Weights of a small transformer language model.
Training: a variant of Adam for these matrices, 217M tokens, 6608 steps.
Each number is 128 + 32 x the weight over its row's rms, rounded and kept within 0 to 255. Layers, rows and columns count from 0. The size above them is the row's rms in percent of the matrix's.

# layer 6 MLP up, 576x224, rms 0.0442, rows 27-37, columns 0-223
size [105 114  37  65 111 102 113 147  91  97 105]
[[109 148 125 120 180 203 111 131 143  95 169 123  49  82  97  96 160 173 111 124 141 188 150 111 127 115 158 104 106 124 136 148  96 137 120 104 123 181  96 113 148 103 208  99  87 155 105 120 137 140 162  85 122 155 117 145 128 150 145 139 137 178 136  90 111  86 111 110 141  88 110 125 187  81 141 128 153 114 165 142  97 158  71 102 179 122 139 136  76 153 137  71 109 125 109 136 129  81 156 171 159 157  78 125 175 139 110  92 100 131 103 162 124 147 157 144 131 126 110 141  77 148 129 141 113 126 118  98 136  74 132  97  80 100 159 124  99 170 117 168 104 128 134 120  88 169 104 130  55 151 134 177 121 118 208 102 150 166  92 111  93 138 135 162 114 234 124 182 166 131 180 104 100 169 126 115 144 148 139 111 139 149 145 102 154 136 166 133 148 129 111  76 139 157 168 150 161 137 114 192 158 255 131 107 193 110 147 161 134 210  55 157 147 139 107 145 103 112 107  99  95 149 156 135]
 [108 203 101  76 125  87 129 105 135 151 119 160 116 105 161 157 154 133 170 107 177 108 130 131  87 126 128 150 161 140 105 117 204 166 102 130 151 131 166  79  95 120 177 110  58  76 150 180 162 155 126 131 175  85 117 122 138 109 154  88 155 102 128 107 116  89 137 174 121 111 172 138 133 200 141  66 132 127 146 143 131 158 193 111  61 122 103  58 165 107  93 146  80 168  75 212 127 178 113 126  99 121  68 106 137 115 184  83 106 186 139 170 130 125 104 140 114 115 165 129 120 112 154 129 142 120 103 116 124 173 133 145 161 156 169  62  88 104 176 117 155 183 141  94 151 127 117 121 184 127  99 112  99 104  95 161 107  76 163 112 152 122 179 134 125 157 135 183 103  96 146 145 113  89 148 188  98 119 176 135  98 115 124 147  54  94  75  87 140 141 172 144 159 156 184 116 108 158 100 104  81  85 118 129 119 107 110 136  78 141 162 115  93 159 148 133 151 124 168  87  85 134  87 163]
 [153 110 143  79 117 146 156 101 155  32 110 127  86 119 135 144 150  96 149  74 132 110 147 152 118 115 137  92 130  81 109 124 139 142 149  73 136  88 153 133 127 116  59 121 135 170 128 101 181 154  89  85 177 156 124  79 148 122 108 123 166 143 131 181  96 160 178 159 127 121  82 153  92 143  46 130 133 175 158 126 131 131 142 160 147 138 140 164  82 131 135 189  94 150  94 125 126 140 143  80 143 127 124 149 181 160 109 183 124 138 145 141  78 152 189 154 105 131 116  82 140 184 149  88  38  96 153 122  58  99 109  97 177 111 154 139 108 123  77 106  87  55  61 146 138 153 158 158 113  99 108 162 130  89  81 116 113  96 129 124 120 148  67 149 150 142 113 123 144 114 130 168 171 157 169 108  85 117 139 163 110 130 120 162 163 190 137 162  68 117 102 123 189  63 181 173 108 184 153 140 160  96 120 154 106 100  73 118  77 128 139 119 115 161 138 129 125  96 157  60  93 116 113 100]
 [ 85  99  90 174 170  69 151 144 169  85 103 128 157 160 125 204 150 151 126 133  95 105 177 115 132 143 128 203 100  81  80 113  80 161 172  98 111 142  66 134 168 129  77 165 179 141 162 117  79 116 116  93 117 155 136 117  80 164 111 137 110 158 161 102 155 159 126 151 142 116 162 160 165  97 107 121 131  68 137 113 178  80 129 115 176 134  92 105 160  99  95 142 103 144 154 116 126 132 102  96  87 126 139 151 171  93 114  93 126  88 131 108 102 118 184 120 145 119 144 125  78  68  78 157  74 117  31 140  97 161 100  84 112 155 161 152 115 121  94 127 183 179  94 142 150 111 150 109 133  63  98 134 146 145 206 191 102  87 135 108  94  86 142 141 123 176 197 144 206 100 130  97 123 117 137 164 122 108 184 219 112 139 148 111 123 122 152 134 161 153 143 102 106 147 116 129 159 103 132 115 189 115 106  63 135 143 112  99 156 112 130 124 113 131 122  99 110 157  79 148 128  76 135 111]
 [146 244 122 126 136 134 139 131 145 107 151 132 114 124 140 192 148 178 185 172 148 118 113 107 138  91  97 144 115 147  76 157 122 161 118 112 144 126 174 111 113  80 197 151 137 120 107 139 108 126  88 145  80 116 147 102 163  75 156 141 143 244 137 105  71  53 163 111 159  82 165 140 157 172 161  99 137 146  96 141  88 131 153 116 144 147 129 142 130 184 116 119 174 140 127 159 127 126 124 160 137 153  78 163  77 140 171 113 154  87 102 138  98 140 131 149 182 118  98 132 152 120 112  89 166 151 127 153 149 133  90 150 100 111 153 140 139 128 123  96 150  97 156 118 141  86  97 184 102 129 109 144  46 142 139 156 144  97 126  92  99 145 177 191 181 142 163 112  98  93 133 167  98 116 148 100 139 153  90 121 106 145 137 155  98 140 110 124 108 146 173  79 145  25 164 160 117 154 135 176 180 130  81 131  68  89 126 150  78 202  83 155 119 161 153 154 165 115 155 135  84 127  85 159]
 [167 122 150 157 127 144 136 103 127 119 158 119 161 137 164 111 197 126 101 103 139 160 127  84  94  95 103 151  78 108 136  77 109 131  98 114 149  18 157 105  80 112 153 134 126 134 139  87 119 130 181 114 167 109 126 135 119 172 103 105 172  62 131  92 144 169 196 106 116 112 211 148  87 120 163 103 156 155 130 123 170 123 140  65 105 125 165 156 147  71  89 153 103 182 109 113 104  58 113 136 196 165 104 118 146 142 165 130 140 177 189 186  97  95 107 170 139  75 160 142 173 119  88 142 156  99  84 171 132  69 130 191 103 168 141  91 150 164 161 166 130 120 100 107 164  98 174 103 131 115 121 177 133 145 118 136 109 135 116 121 121 154 151 162 140  70 133  86 135  54 133 143 161  89 125 103 144 126 137 100 197 104  91 110  83 105 148 111 106 105  82 101 173 133  51 153 102 109 161 120 147 126 133 155 126 108 163  63 129 139 200 130 139 115 162 142 171  98 115 104 123 108 154 114]
 [ 74 171  79  69 128  82 121 169 141 129 113 141 124  92 123 191 159 163 121 135 174 153  59  91 113  68 154 120 155 115  84 208 173 128 115 134 187  96 135 137  86  98 163 148 113 111 153 133 147 118 128 116 156 111 126 153 155  68 135 101 147 131 152 121  75 124  85 163 109 127  62 147 159 152 174 123  90 157  96 135  92 126 131 131  76 140  70 145 107 111 136 165 116  81  71 108 207 170  97 136  85 150 152  44 141  94 112  67  81 132 154 167 102 105  82 117 139 132 123  97 108 105 117 137 141  84  59  94 111 173 130 160 146 109 113 178  95 116 126 122 109 101  88 129 123 123 141 105 149  97 127 139 138 156 111 155 106  97 188 101 160 118 160 167  97 140 115 135 138 131 120 171  98 137 133 157 132 167 132 122 111  57 100 169 136  86  87 128 164 148 182 165 116  89 150 150  71 221 131 118  98 134 109  98  56 113  73 151 129 177 118 124 141 180 137  93  90 132 167 103  95 132  98 152]
 [141  77 165 145 120 188 130 100 124 166 122 126 141 104 174 197 171 115 150 110 156 175 152 137 144  87  64 131 117 157 144 167 119 150 132 134 154 148 107 176 130  88  61 127  96 143 154 153 109 177 174 114 126 134  87 130 164 112  47 152 130 162  99 138 124 104 118 167 150 114  54 119 129 100 156  77 175 162 114  81 105 161 144  63 175 132 152  51 117 125 195 139 175 172 159  82  76 132 158 101 105 134 149 142  84 112 122 139 120 130 169 156 199 101 102 115 144 119 110 122  79 135 116  98 137 130 152 110 110 173 180  91 118 183 116 171 125 144 140  79 122 157 114 162 103 150 160  92 137 204 101  99  62  61 122 135 115 105 168 164 125 153 163  97 156  66 147 124 137 115 141 118 128  74 178 139 129 180 167  78 137 172  87 166 157 125 162 128 203 158 112 108 162 129  94 150 121 122 156 147 132  64 111 138 127  86 145 135 104 165 104 109  93 161 136 160 126 154 126 166 112 143  69 107]
 [117 108 113 133 149 125 167 133 137  88 104 127 149  88  64 134  47 112  64 154 123 143 124 157  95 121  90 143 124  80 144  65 138 115 119 128 175  95 114 166  84 114 197  97 111 150 118 109 162 103 108 110 115 126 109 157 137 123 120  69 131 109 148  65 169 153  98 176 143 115  71 176  99 125  42 110 117 110 106 169 122 173 161 155 115 144 113  90 134 116 124 104 155  93  99  71 151 130 148 142 129 102 161 115  95 100  76 135 104  75 115 111 145 102 110 175 130  99 179  94  57 111 133  73 149 134 176  84 123 119 129 165 160 139 142 161  85 118 191 111 139 110  90 128 148 103  92 196 112 151 120  52 130 204 175 168 117 140 127 104 167 135  91 171  88  97 134 112 105  91 158 109  94 131 137 128 160 138  90   4 100 123 124 237 147 122 105 164 100 119  91 170 116 123 140 108 107 117 150 116 179 138 125 131  84 135  86 110 127 110 170 144  97 141 141 119 118 136 146  98 163 128 137  86]
 [121 161  80 150 112  81 141 134 150 145  99  84 137 125 111 134 108 130 144 150 112 151  97  75 165 152 160 155 122  73 114  82 139  92 118 135 179  98 112 114 135 111  99 134 199 152 104 145 119 123  84 122 115 179 110 149 126 106 122 108 102 140 129 143 118 153 149  76 116 112 115  99 137  67 123 177 103  65 132 103 146 110 124 168 163 130 138 111 114 176 147  77 193 106 180  46 100 175 147 126 182  70  82 126 134 103 133 175 101 113 113 122 109 141 175 161 157 129 113 105  97 144 138 135  77 135 137  66  76  77  60  93 102 102  83 116 142 139 142 151 114 101 153 107  58 125 128 152 151 120 213 107  90 110 115 211 113 157 113 142 143 152 149  82 177 159 153 144 144  35 118 144 135 156 135  99  91 106 137 100  99 144 109 116 157 199  90 174 116 126 131 185 134  80 110  93 154 157 135 143 132  54 101  72 134 106 151 166 145 166  79 159  91  68 142 159 124 126 153 119 114 159 186  81]
 [ 50  89  82 127  93 101 138 136  82  84 141 102 123  88 143 149 116  76 137  87 139 122 119 153  86 143 112 150 152  99 149 147 147  77 116 118 128 157 123 139 122 120  62  98 165 123 124  73 116 105 153 116 106 173 158 133 127 146 105 143  68 118  73 168 116  41 137 128 154 128 110 144 142 105 133 181  95 139 123 115 139 162 112 156 128 117 108 112 164 176  80 200 104 100 201 146 163 102 116 140 145 120 130 121 114 125 121  71 127 106 133 159 170 137 190 146 152 159 150  75 132 115 148 133  52 103 158  82 115 151 154 125 122 140 168 103 112  77 162  90 170 186 129 108 133 137 151  90 215 176 101 142 155 134 114 236 130 170 123  93 162 100 149 164 166 199 129 159  86 114 174  74 127  97 131 101 116 106 160 116 161 176 157 168 144 151 158 123 104 102 117  92  97 178 128 124 111 179 133 108 107 184 150  80 155 178 152 149 106 141  96 183 120 101 140 116 147 161 140  91 100 163 181  88]]
# layer 6 MLP down (transposed), 576x224, rms 0.0453, rows 27-36, columns 0-223
size [108 113  32  64 119 105 118 130  91 104]
[[125 146 104 115 161 169 116 108 103 104 170  73  59  84 121  77 205 136 105 133 163 209 133 105 167 155 148 141 179 103 159 124 155 122 113 150 176 157  84 147 161  97 224 121 146 197 144 108 166 143 119 126 117 167 110 119 104 138 113 195 128 155 138 101 136 152 123 150 142  94 161 162 161  82 125 112 175 124 166 121 129 156  87  88 201 129 124 139  50 169 174  95 122 134 130 112 150 126 159 142 144 126 114 144 137 178  59 149  86 126 103 187 131 131  99 147 119 112 101 137  64 149 132 147 123 125 124 105 143 116 146 133  81 112 132 155  97 121 120 186 102 112 109 129 125 155 134 130  95 114 124 172 122 153 149 104 124 155 123  98 133  61 134 165 102 169 100 183 145  99 111  83 133 146 152 101  99 207 125 133 122 178 123 163 141 152 140 124  92 111 114  93 121 143  98 167 189  99  89 165 171 246  94 139 169 130 172 123 150 193  64 178 123 133 157 148 106 109 121 106  93 154 154 137]
 [137 119 175  64 112 157 159 148 156 150 160 148  40 139 112 145 126 142 126 175 157 117  82 108  43 125 114 130 134 151 100 167 172 154 129 158 162 139 156 117  78  90 174 101 114  73 132 176 171 149 105 155 124 100 120 164 130 131 176 125 188 129 161 116 117 139 159 146 207 143 124  86 138 210 108 104 160 146 116 169 128 105 189 132  90 132 154 162 126 183 138 129 130 105 117 123 111 109 121 118 107 114 103 166 122 111 156 113 140 136  67 149 113 134 143 127 158 126 182 160 118 124 115 117 121 105 114 179 185 146 113 138 161 138 123 136  97 121 135 132 145 100 189 116 152 104 162 113 153 109  90 142 117  97  78 138 127  83 178 113 105 126 166 101 132 157 136  95 115 126 138 172 110  96 110 103 115  94 115 111 124  94 130 194 120 118  94 168 137 146 215 154  71 153 126 143  65 228  76 109 143  93  87 152  44  68 163 172  99 214 167  99 121 154 142 127 116 129 106 159 155 166 115 196]
 [174  86 107 130 112  95 165  57 154 122 139 109 108 104 123 101 169 127 121 111 114  89 163 128  59 102 165 148 136 116 133 143 151 193 160 108 125 139 120  97 129  71  97 161  94 139   5 125 149 202  76 105 175 154 140  75 161 114 110 101 107 177 132 179  93 193 131 125 120 104 120 138 113 135 105  91 134 214 139 132  79 103 161 157 124 155 148 107 153 136 139 159 122 138 104 142 152  82 148  75 149 179  92 122 139 135  94 149 111 144 106 136  52 174 197 119 167 105  95 105 116 100 152  94 137 116 132 159  81 114 123  83 169 112 202 119 128 142 153 119 176  89 113 142 130 147 132 103 127 169 158 151 114 130  91 105 162 137 186 145  63 136  68 194 139 154  65  67 151 118 155 151 145 128 147  76 139 155  91 106 126  95 166 137 134 132 185 114  98 120  91  96 128 123 117 215 123  84 152 113 166  86 122 141 127  95  91 125 101 150 164 146 159 145 111 116  96 148 145 127 126 115  94 153]
 [117 105 117 149 139 144 153 144 139 131  82 143 172  97 167 204 167 179 181 140  77 109 104 140 107 134 128 211  86 111 116 138 136 116 125 112 129 144  58 175 157 142  87 109 160 194 154 130  56 125  91 149 129  83 119 104 116 158 159 157 133 161 126  88 133 158 179  97 101 123 181 139 141 132 104 134 123  77 144 113 125 128 176 181 133 161 103 171 107 124 138 135 146 119 118 114 134 121  91 123  96 150 109 157 169  82 106 148 158 129 150 110 137 142 172 133 163 171 149 131 164  95  80 103  70 164  68 156 104 166  65  95 101 154 153 101 127 141 110 122 109 190  86 144  86 153 112 121 123  57 135 125 181 104 216 183 151 120 138 131 195  66 113 124 183 173 195 139 183  90 132 137  83  69 140 154 127 119 149  92  89  97 151 116  80  97 152 134 136 131 103 114  81 118 147 114 152 103 134 112 128 158 159 145 109 120 114  63 171 105  86 126  81 127  86 148 138 136  71 120 177  75 122  80]
 [136 190 170 120 117 112 121 138  95  93 117 152 132 107 136 157  94 159 174 200 190  81 139 135 143  91  80 137  90  94 121 157 115  51 126 143 116 116 156  89 154  62 167 140 145 119 130 134 103 106 118 151  71 134 148  69 162  86 178 156 175 191  88 100  85  90 149  76 126  90 169 124 174  97 123 127 103 113 117 159 103 166 151 116 123 152  93 126 177 175 112 149 167 170 123 100 140 126 117 131 143 117  42 156  73 163 137 139 117  87  50 125 105 142 128 116 197 135 107 123 138 141 121  81 145 111 137 178 115  99 104 119 108 113 144 124 139 117 101  94 140 119 117 108 147 108  89 173 177 139 121 162  97 156  68 128 122 121 137  95  82 125 170 204 167 166 133  98 106 109 143 143 129 152 137 131 119 165  76 125 133 142 115 135 101 148 132 189  93 159 152  49 151  54 160 171 122 149 129 150 159 154 114  92  40 134 125 138  99 164  89 162 137 124 120 197 122  82 166 145  92 100  88 175]
 [142 109 133 111  97  93  76 106 118 121 161 119 101 143 197 160 153 150 118 147 118 193  96 124 123 111 132 116  79  69 116  45 116 164 107 174 174  44 165 130 106 118 105 141 131 175 243 112  73 123 145  78 148 157  47 195  88 158 142 145 138  91  94 104 147 198 230 120 130 121 157 159 103 105 185 181 152 189 114 130 125 164 147 114 117 129  99 161 151  81 123 161 151 156 144 100 138 108  95 150 204 135 108 110 145 167 131 134 153 140 193 187 147 142 114 150 132  88 144 141 163 143 145 157 144  77 133 116 135 153 112 144 105 137 121 117 138 169 128 132 114 121  95 106 137 118 141 112  84 133  88 139 149 126 122 100 119 154  98 146 165 120 195 151 134 114 141 140 141 108 143 144 170 100 128  89 101 157  92  77 116 104 175 134  76  90 135 111  86  91 106  99 199 155  88  99 144  81 140  99 156 133 109 113 119 128 139  68 161 155 177 121 135 115 114 159 190 141 145 155 123 134 138  97]
 [153 123 111 163 101 142 171 155 132 134 138 166 111 143 156 141  81 152 115 161 173 122  45 132  66  63 171  92 155  60  98 205 109 160 131 111 174 127 176 134  87 121 170 141 115  82  79 120 170 113 132 173 162 173 131 152 117 131 148  77 152  68 143 118 117 168  95 207 132 156 108 119 119 147 126  92 115 153 122 116  84 138 113 146 101 155 118 141 108 132 124  94 146 163  75  99 142 121 104  71  76 146 164  92 109 106  68  80 131 102  96 146 148 114 121  74 171 157 133 140  93  96  78 112 174 124 118 120 103 149 146 152 192  77 147 150 105 206 140 142 150  78 112 109 120 134  98 156 133  73 112  72 137 132 107 104 137  98 119 124 150 104 113 139 116 138  91  45 122 173  86 113 151 208 125 100 148  96 116  88 120 115 113 162 136  71  83 131 144 121 149 145  95 120 156 144  83 167 115 157  86 183 154 112  86 150 113 165 116 204 162  65 118 167 119 140 106 113 145 120  90 135  73 123]
 [141 161  86 122 164 105 143 159 131 102 135 125  68 160 101 113  98 133 147 173 147 149  98 145 152 107 138 128  89  87 115  60 134  71 135 172 161 128 137 162 159 142 173  76 133 158 105 135 102 138  69 138 104 175 135 141  85  85 110 142  75  71 133 116 108 176 130 125  98 118 200  80 156 141  70 130 116 118 132 129  85  97 108 193 127 113 119 162 121 198 157  85  57 116  81 139 107 136 186 130 178 123  98 152 158 115 119 135 176 191  77  92  90  96 155 128 126 110  94 127 122 123 169 145 134 107 119 138 145 108  55 168  95 109 178  98 102  91 120 175 141 141 106  79 133 150 121 137  98  28 184 118 130 128 125 136 121 128 114 104 169 124  86  92 156 111  80 134 117  62 196 114 115 124 103 146  88 144  86 118 122 143 116  71  91 160  97  95 115 107 146 141 179 163 154  93 159  79 110  80 138 184 143 115 178 108 106 108 103 119 120 153 155 114 143 138  83  98 136 166 150 168 211 108]
 [116 154 123 116 176 122 156  96 107  98 151 105 102 159 125 144  86 119  93 148 114 181 135 154  62 141 102 150 127  58 175  96 135 142  84 154 157 151  86 138 105 115 165 102 101 148 102 140 188 125 121 121 103  77 112 166 181 113 130 130 104 106 130  83 138 157 100 141 153 112 128 206  85 119  80 128  98  75  97 177 149 176 136 105  61 147  63 104 140  93 162 135 169 103 113 129 176 107 181 167 132  86 145  92  89 101  98 141 139  90 128 139 148 127 177 126 116  92 171 105  97  92 102  86 159 129 131  84  99 157 130 134 125 126 106 133 129 160 197 104  95  96 109 153 119 105  77 218 117 126 134 109 104 209 194 178 167 172  98  73 152 121 126 158  94 143 126 121  64 105 109 125 123 141 157 147 124 119  89 109  98 107 119 219 176 149 117 209 128  97 118 182 152 142 121 125 112 156 131 113 159 175 137 147 112 119  78 123 134  84 157 132  89 142 164 144 123 104 179  93 171  92 151  70]
 [156 116  95 141 150   6 131  99 142 163 146 105 120 169 156 153 183 142 133 120 144 137 114 140 209 175 126 123 138 138  97 108 113 150  43 144 212 137 125  95 145 143 104 136 140 113 193 121  65 196 127 129 120 139  63 177 157 130 186  70 150 140 184 142 116 142  94  67 143 133 155 124 142  99 109 194  91 123 210  97 123 123 132 183 125 131 130 118 118 142 156 109 137  98 134 115  99 155 159 148 150 102  96 159 112 135 125 153  90 103 137  78  89  86 155 167 119 124 111 157  89 117 156 153  74 156 135 115  99 101  86 117  79 119 131 106 109 121 117 144 123 134  76 141  80 147 129 149 126 143 167 106 118 122 132 138 123 117 102 128 141 144  91  73 174  87  77 164 142  18  58 118 116 140 151  89 112 122 110 151 118 151  78 115 151 161 111 139 141 134 126 134 133 104 104  89 146 165 170 135 177  73 116 125 174 161 159 143  98 184 108 175 115  77 166 130 114  99 165 172 127 156 155  87]]
# layer 6 MLP gate, 576x224, rms 0.0489, rows 28-37, columns 0-223
size [117  38  77 111 113 121 115  93 106 101]
[[148 143 170 123 132  75  52  92  99  70 143 124 106 134  95 114  95  98  92  79  97 152 154 113 142 151 139  85 153 136 114 107 118 117 142 140 135 152 156 130 146 122 163 204 101 176 162  94 115 149  80 156 136 129 134 102 129 127 135 134 136 214 162 120 141 115 137 148 112 133 109 126 186 101 153  86 164  98 153 125 132 136 198 144  86  82  51 140 116 119 135 127  83 139  90 139 144 170 187  95 115 153 107 101 140 168 122 118  88 118 106 107 120 107  99 120  62  95 108 177 123 135 123 100 142  88  80  89 113 158 111 155 122 137 157 120 120 101 107 119 132 170 158  95 132 105  75  93  72 127  76 167 156 167 183 136 146 118  71 181  95 153 116  83 143  94  93 164 112 154 115 142 142  90 169 164 189 143 109 124 104 129 188  95  98 123  87  78 137 172 136  65 166 143  98 149 114  24 117 129 172 137 116 146 202 131  69  60 107 158 102  56 141 120 153 164 104 145 129 144  94 139  84 157]
 [172 128 177 133 159 114 164 133 124 153 217  85 160 118 133  99 120 103 102 127 110 150  92 144 116  51 157 141 110 200 170  99 165 133 124  84 107 139 168 121 128 164 154 135 129 192  75 140 111  81 134 205 147 152 107  96 150  85 114  90  75  86 161 148 137 192 141 114 106  67 118  91 126  92 168  87 125  85 127  61 145 112 110 170 211  88 105 112 117 109 120 143 154 151 141 115 141 134 201 126 147 148 175 104 116 165 158 135 148 135 116  98 134  86 110 133 142 122 127  83 144  87  87  80 113  90 124  97 142 164  78 158 197 140  94  88 154 135 139 101 131  89 137 110  96  75 109 132 142 149 149 129  66 128  84 105 112 194 121 178 152 141 178 134 126 111  82 101 148 124 128 115 138 177 142 159  85  91 136 170 147 158 119  96  91 113  86 151 134 153  74 139 161 176 123 140  91 123 123 191  75 137 114 115 145 115 138 153 114  47 105 108 169 122 151 200 126  87 148  95 163 126 113 109]
 [151 157  58 113  99 143 103 122 161 141 168 139  70 183 104 129 124 117  95 101 128 181 149 121 110 146  51 139 173 138 118 127 138 111 133 146 120 164 106 119 154 117 135 130 123 139 140 133 150 129 106 105  47 226 128  95 152 148 107  80 111  87 172  94 208  90  64 124 111 155  97 136 168 130  59 128 132 129 109 102 153 114 114 123 153 143  92  98 107 165 142 134 128 110 144 111 144 109 183 143 175 153 152 169 133 158 181 115 110 131  95 127 104 123  81 152  65 122 143  98 101 127 128 114 136  70 128 132 120  73 116 164 121 114 126 136 156  89 145 177 163  82 149  83 126  80 205  96 157 151 109 147 100 173 108 142 136 108  98 107  99 166 114 147  88 150 111 109 134 114 109 101 196 164 172 109 118 136 126 171 140 159 110 157 203 191 142 137  76 150 153 103 142 146 133 145 134 107 110  97  61 144  78  78 147 143 144 167  21 101 180 195 106 119  99 176 110 153 153 140  59 147 130 118]
 [180 105 132 150 130 107 172 102 100 150  83 150 157 114 118 142  75 117 161 161 132  57 107 105 141 147 134 106 115  65 102 125 138 141 141 140 143 111  90 133 137 165 126 102 157 146 145 134  99 217 133 121 102 112 128 143 105 147 167 137  95 115  85 158 112 135  94  60 150 154  98 157 161  82 166 120 230 164 187 156 161  94 169  99 108 107  84 118 169  88 149 105 102  92  88  93 139 166 149 116  60  59  76 112 184 168 104 162 164 121 114 163 113  91  85 125 167  89 136 169 103  75  86 121 128 125  91 169 102 123 124  89  75 139 132 165 141 111 163 128 150 123 128  95 140 159  85 153 120 143 135 228 139 147 193 112 111 110 135 160 155 113  35 108 121 124  77 113 125 117 140 163 165 132 141 183 148 118 177 148 148 161 166 124  71 143 166 147 147  83 163 161 130 136  73 191 120  92 122  76 170 171 111 117 154 153 155  98 128  99 114 152 141 107 112 118 129  80  98 143 101 141 138 130]
 [174  57 132 169 173 172 118 210 154 170 207 137 121 159 160 121  93  75 166 134 134 216 152 120 100 115 139 168 145 131 134 115 111  79 121 165 118  78 112 147 147 177 151 122 186 132 147 132  74 124 105  87 124 139 101 100 130  99 109 143  80 125 107 119 134 183  96 116  91 157 141 111 155  96  75 147 126 164 105  95 122 127  92  90  74 147 170 117 134  88 172  85 141 114 177  89 167 145 152 128 120 108 121 182 124 172 137 117 113 178 116 109  98 109 197  92 139 188 142 114 102 125 115 169 110 103 119  73 103 144  97 119 128 146 108 147 133 123 156 212 137 118  79  99 111 148 143 113 110 104  88 144 127 136  88  91 128 149 109 160 132 167  61 104 150 137 120 134 101  66  82 114 190 167 152 174 115 155 127 122 136 182  81  84 134 106 152 131 124 132 134 154 127 121 120 103 166  93 100  92 127 139  83 105 184 148 162  85 129  99 133 197 142 112  88 198 112 135  85 143  74 118 209  95]
 [137 116 146  95 176 115  53  79 140  97 151 159 104 102 149 134 138 104 116 102 100 143 130  93 170  70 143  39 124 116  98 164  54 120 125 190 124 109 102 149 141 134 213 107 173  85 150 103 165 177  94 169 113 116 116 140 131 109 145 132 126 100 125 109 116 178 111 179  92 156 113 159 128 137 131 116 157  90 150  92 106 120 175 115 128 115 140 127  85 110 166  89 134 145  63 122 131 112 177  96 105  97 161 108 128 188 152 104 165 123 107 124 120  89 111 108 111 107 137 108 165 107 114  88 114  47 126 112 158 101 127 182 114 117 130  80 118 106 103 119 114 122 152 151  97 125  53 134  74 173  95 152 123 203 171  78 175 120  95 151 106 151  89  94 114 126  70 148 100 178 168 110 149 100 152 151 116 113  40 127 162 130 168  88 114 101  95 198  94  86 166 115 113 108  67  69 134  97 132 122 157 156 141 168 151 131 131  96 143 172 142  84 150 126 138 177 128  87 193 139 107 111  77 150]
 [123 162  92 131 188  78 159 155 129 102 162 116  98 145  87  75  95 133 147 172 158 113 109 159 153 142 159 133 105  90  95  94 108 136 134 167 140 110 138 151 148 176 182 100 170 142 103 117 106  98  73 143  98 155 151 136  94  96 165 142  85  72 134 130 128 150 146 105  98 137 255 108 146 142  82 143  80 106 135 137 132  75 130 184 131 123 109 202 146 166 118  81  57 102  86 149 136 137 145 138 181 139  95 118 158 147 109 154 182 188  86  89  64 108 169 131 118 121 121 135 144 110 155 144 123 106 121 152 140  96  44 154 128  99 151  98 108  94 118 201 136 132 119  92 146 124 104 152  95  53 189 141 186 163 143 127 142 137  94 113 162 104  84 110 137 143  87 125 130  84 158 119 141 155 102 147 104 128  82 159 144 112 164  91  95 171  65 109  82 103 144 144 145 163 153  93 151 100  96 101 133 193 137 110 182 148 112  93 123 114 127 173 165  97 149 116  95  89 139 135 149 136 204 143]
 [109 219 154  81 181 152 119 114  91 125 199 130 132  73 163 126 131 190 150 115 103 145 130  93 115 105 135 107  82 141 130 150 118 114  11 153 131 164  92 131 152 153 158 160 130 198 122  88  80 170 137 118 162 119 148 142 110  98 106 161 115 125  77 164 142 106 123 131 103 162 184 167 136 126 172 107 140 113 147 112 141  87 124 141 113  64  30 155 101 101 149 163 110 107 130 110 165 102 156 164 147 132 148 151 201 153 120 140 137 138 105 167 139  73 157 130  82  87 115 138 159 109 107 128 135 136  98 104 157 142 133  90 107 121 100 120  90 131 108 157 141 103 105 114  61 173  74  85 111 147 153 156  97 128 196 138 108 205 152 106 131 134 111  85 104 182  78 185 115 159  60 157 180 172 149 138 129  96  93 118 147 131  97 109 168 120 145 147 108 121 100 140 190 135  45 146 131 134 104 136 125 132  80 142 149 108 108 107 114  92 150  67 167 160 134 171  79 130 145 109 116 125 154 159]
 [168 109 139 144 154 115 122  99 112 169 165 147 136 167 151 170 162 113 166  96 138 123 182 155 109 101  72 116 133 171 111 138  93 156  73 156 139 139 187 163 144 168 114 107 114  84 148 111  53 192 143  98 125 113 138 153 157 158 143 118 171  87 121 146 112 130 110 145 136 108 162 145 178 155 106 124 114 139 184 145 128 142 115 140  64 147 116 129 140  69 164 164  66 113  59 159 110 122 170 139 105 119 163 159 117 185 111 146  93 160 141 154 101  75 104 121 127 131 158 136 127 120 158 131 163 133 121 142 121 165 174 128 135 130 183 123 107 122 118  90 154 156  36 168 134 146 112 112 110 159  51 185 185 152  91  61 154 114 141 129 152 124  53 111 141  63  72  89 150 119  82 148 114  93 143 200 145 196 129 172 183 105 107 128 134 127 154 125 165 150  76  96 175 170 148  99 108 102 163 101 143 175 139 167 176 176  93 100  82 116 164 129 176 152 167 130 119 132 134 183 100 128  82 149]
 [103  49 121 161 126 131  74 144 122  96 191 107 133 104 143 164 132 117 112  92 106 115  79 123 107 147  95  97 161 158 165 158  95 109 133 188 200  97  86 184 124 149  96  75 164 156 115 108 155 114 163 151  84 128 127 110  95  92  89 147 109 148 136 178 145  64 119 166 128 146 192 110 123 101 119 155 128 214 118 111 156 125 128 178 187 148 142 143 137 116 143 183 134 172 134 167  95 143 147 116 157  79 101 133 134 109 167 112  94 172 115 113 106  79 177 127 117 152 133 160 149 117 152 106  93  93  99  98 137  50 135  80 115 107 207 109 157 104 148 126 108 200 129 107  70 118 167  86 128 134  86 140 108  94  79 184 115 158 151 101 194 177 113  92 178 146 106 198 114 106 186 145 136 114 143 147 116 131 205 129 150  98 130 154 138 150 114 134 121 124 135 157 135 168 147 125 133 145 143  77 117 165 116 110 133 154 153 141  84 154 167 172 121  90 156 170  96 103 160 155  78 181 181 102]]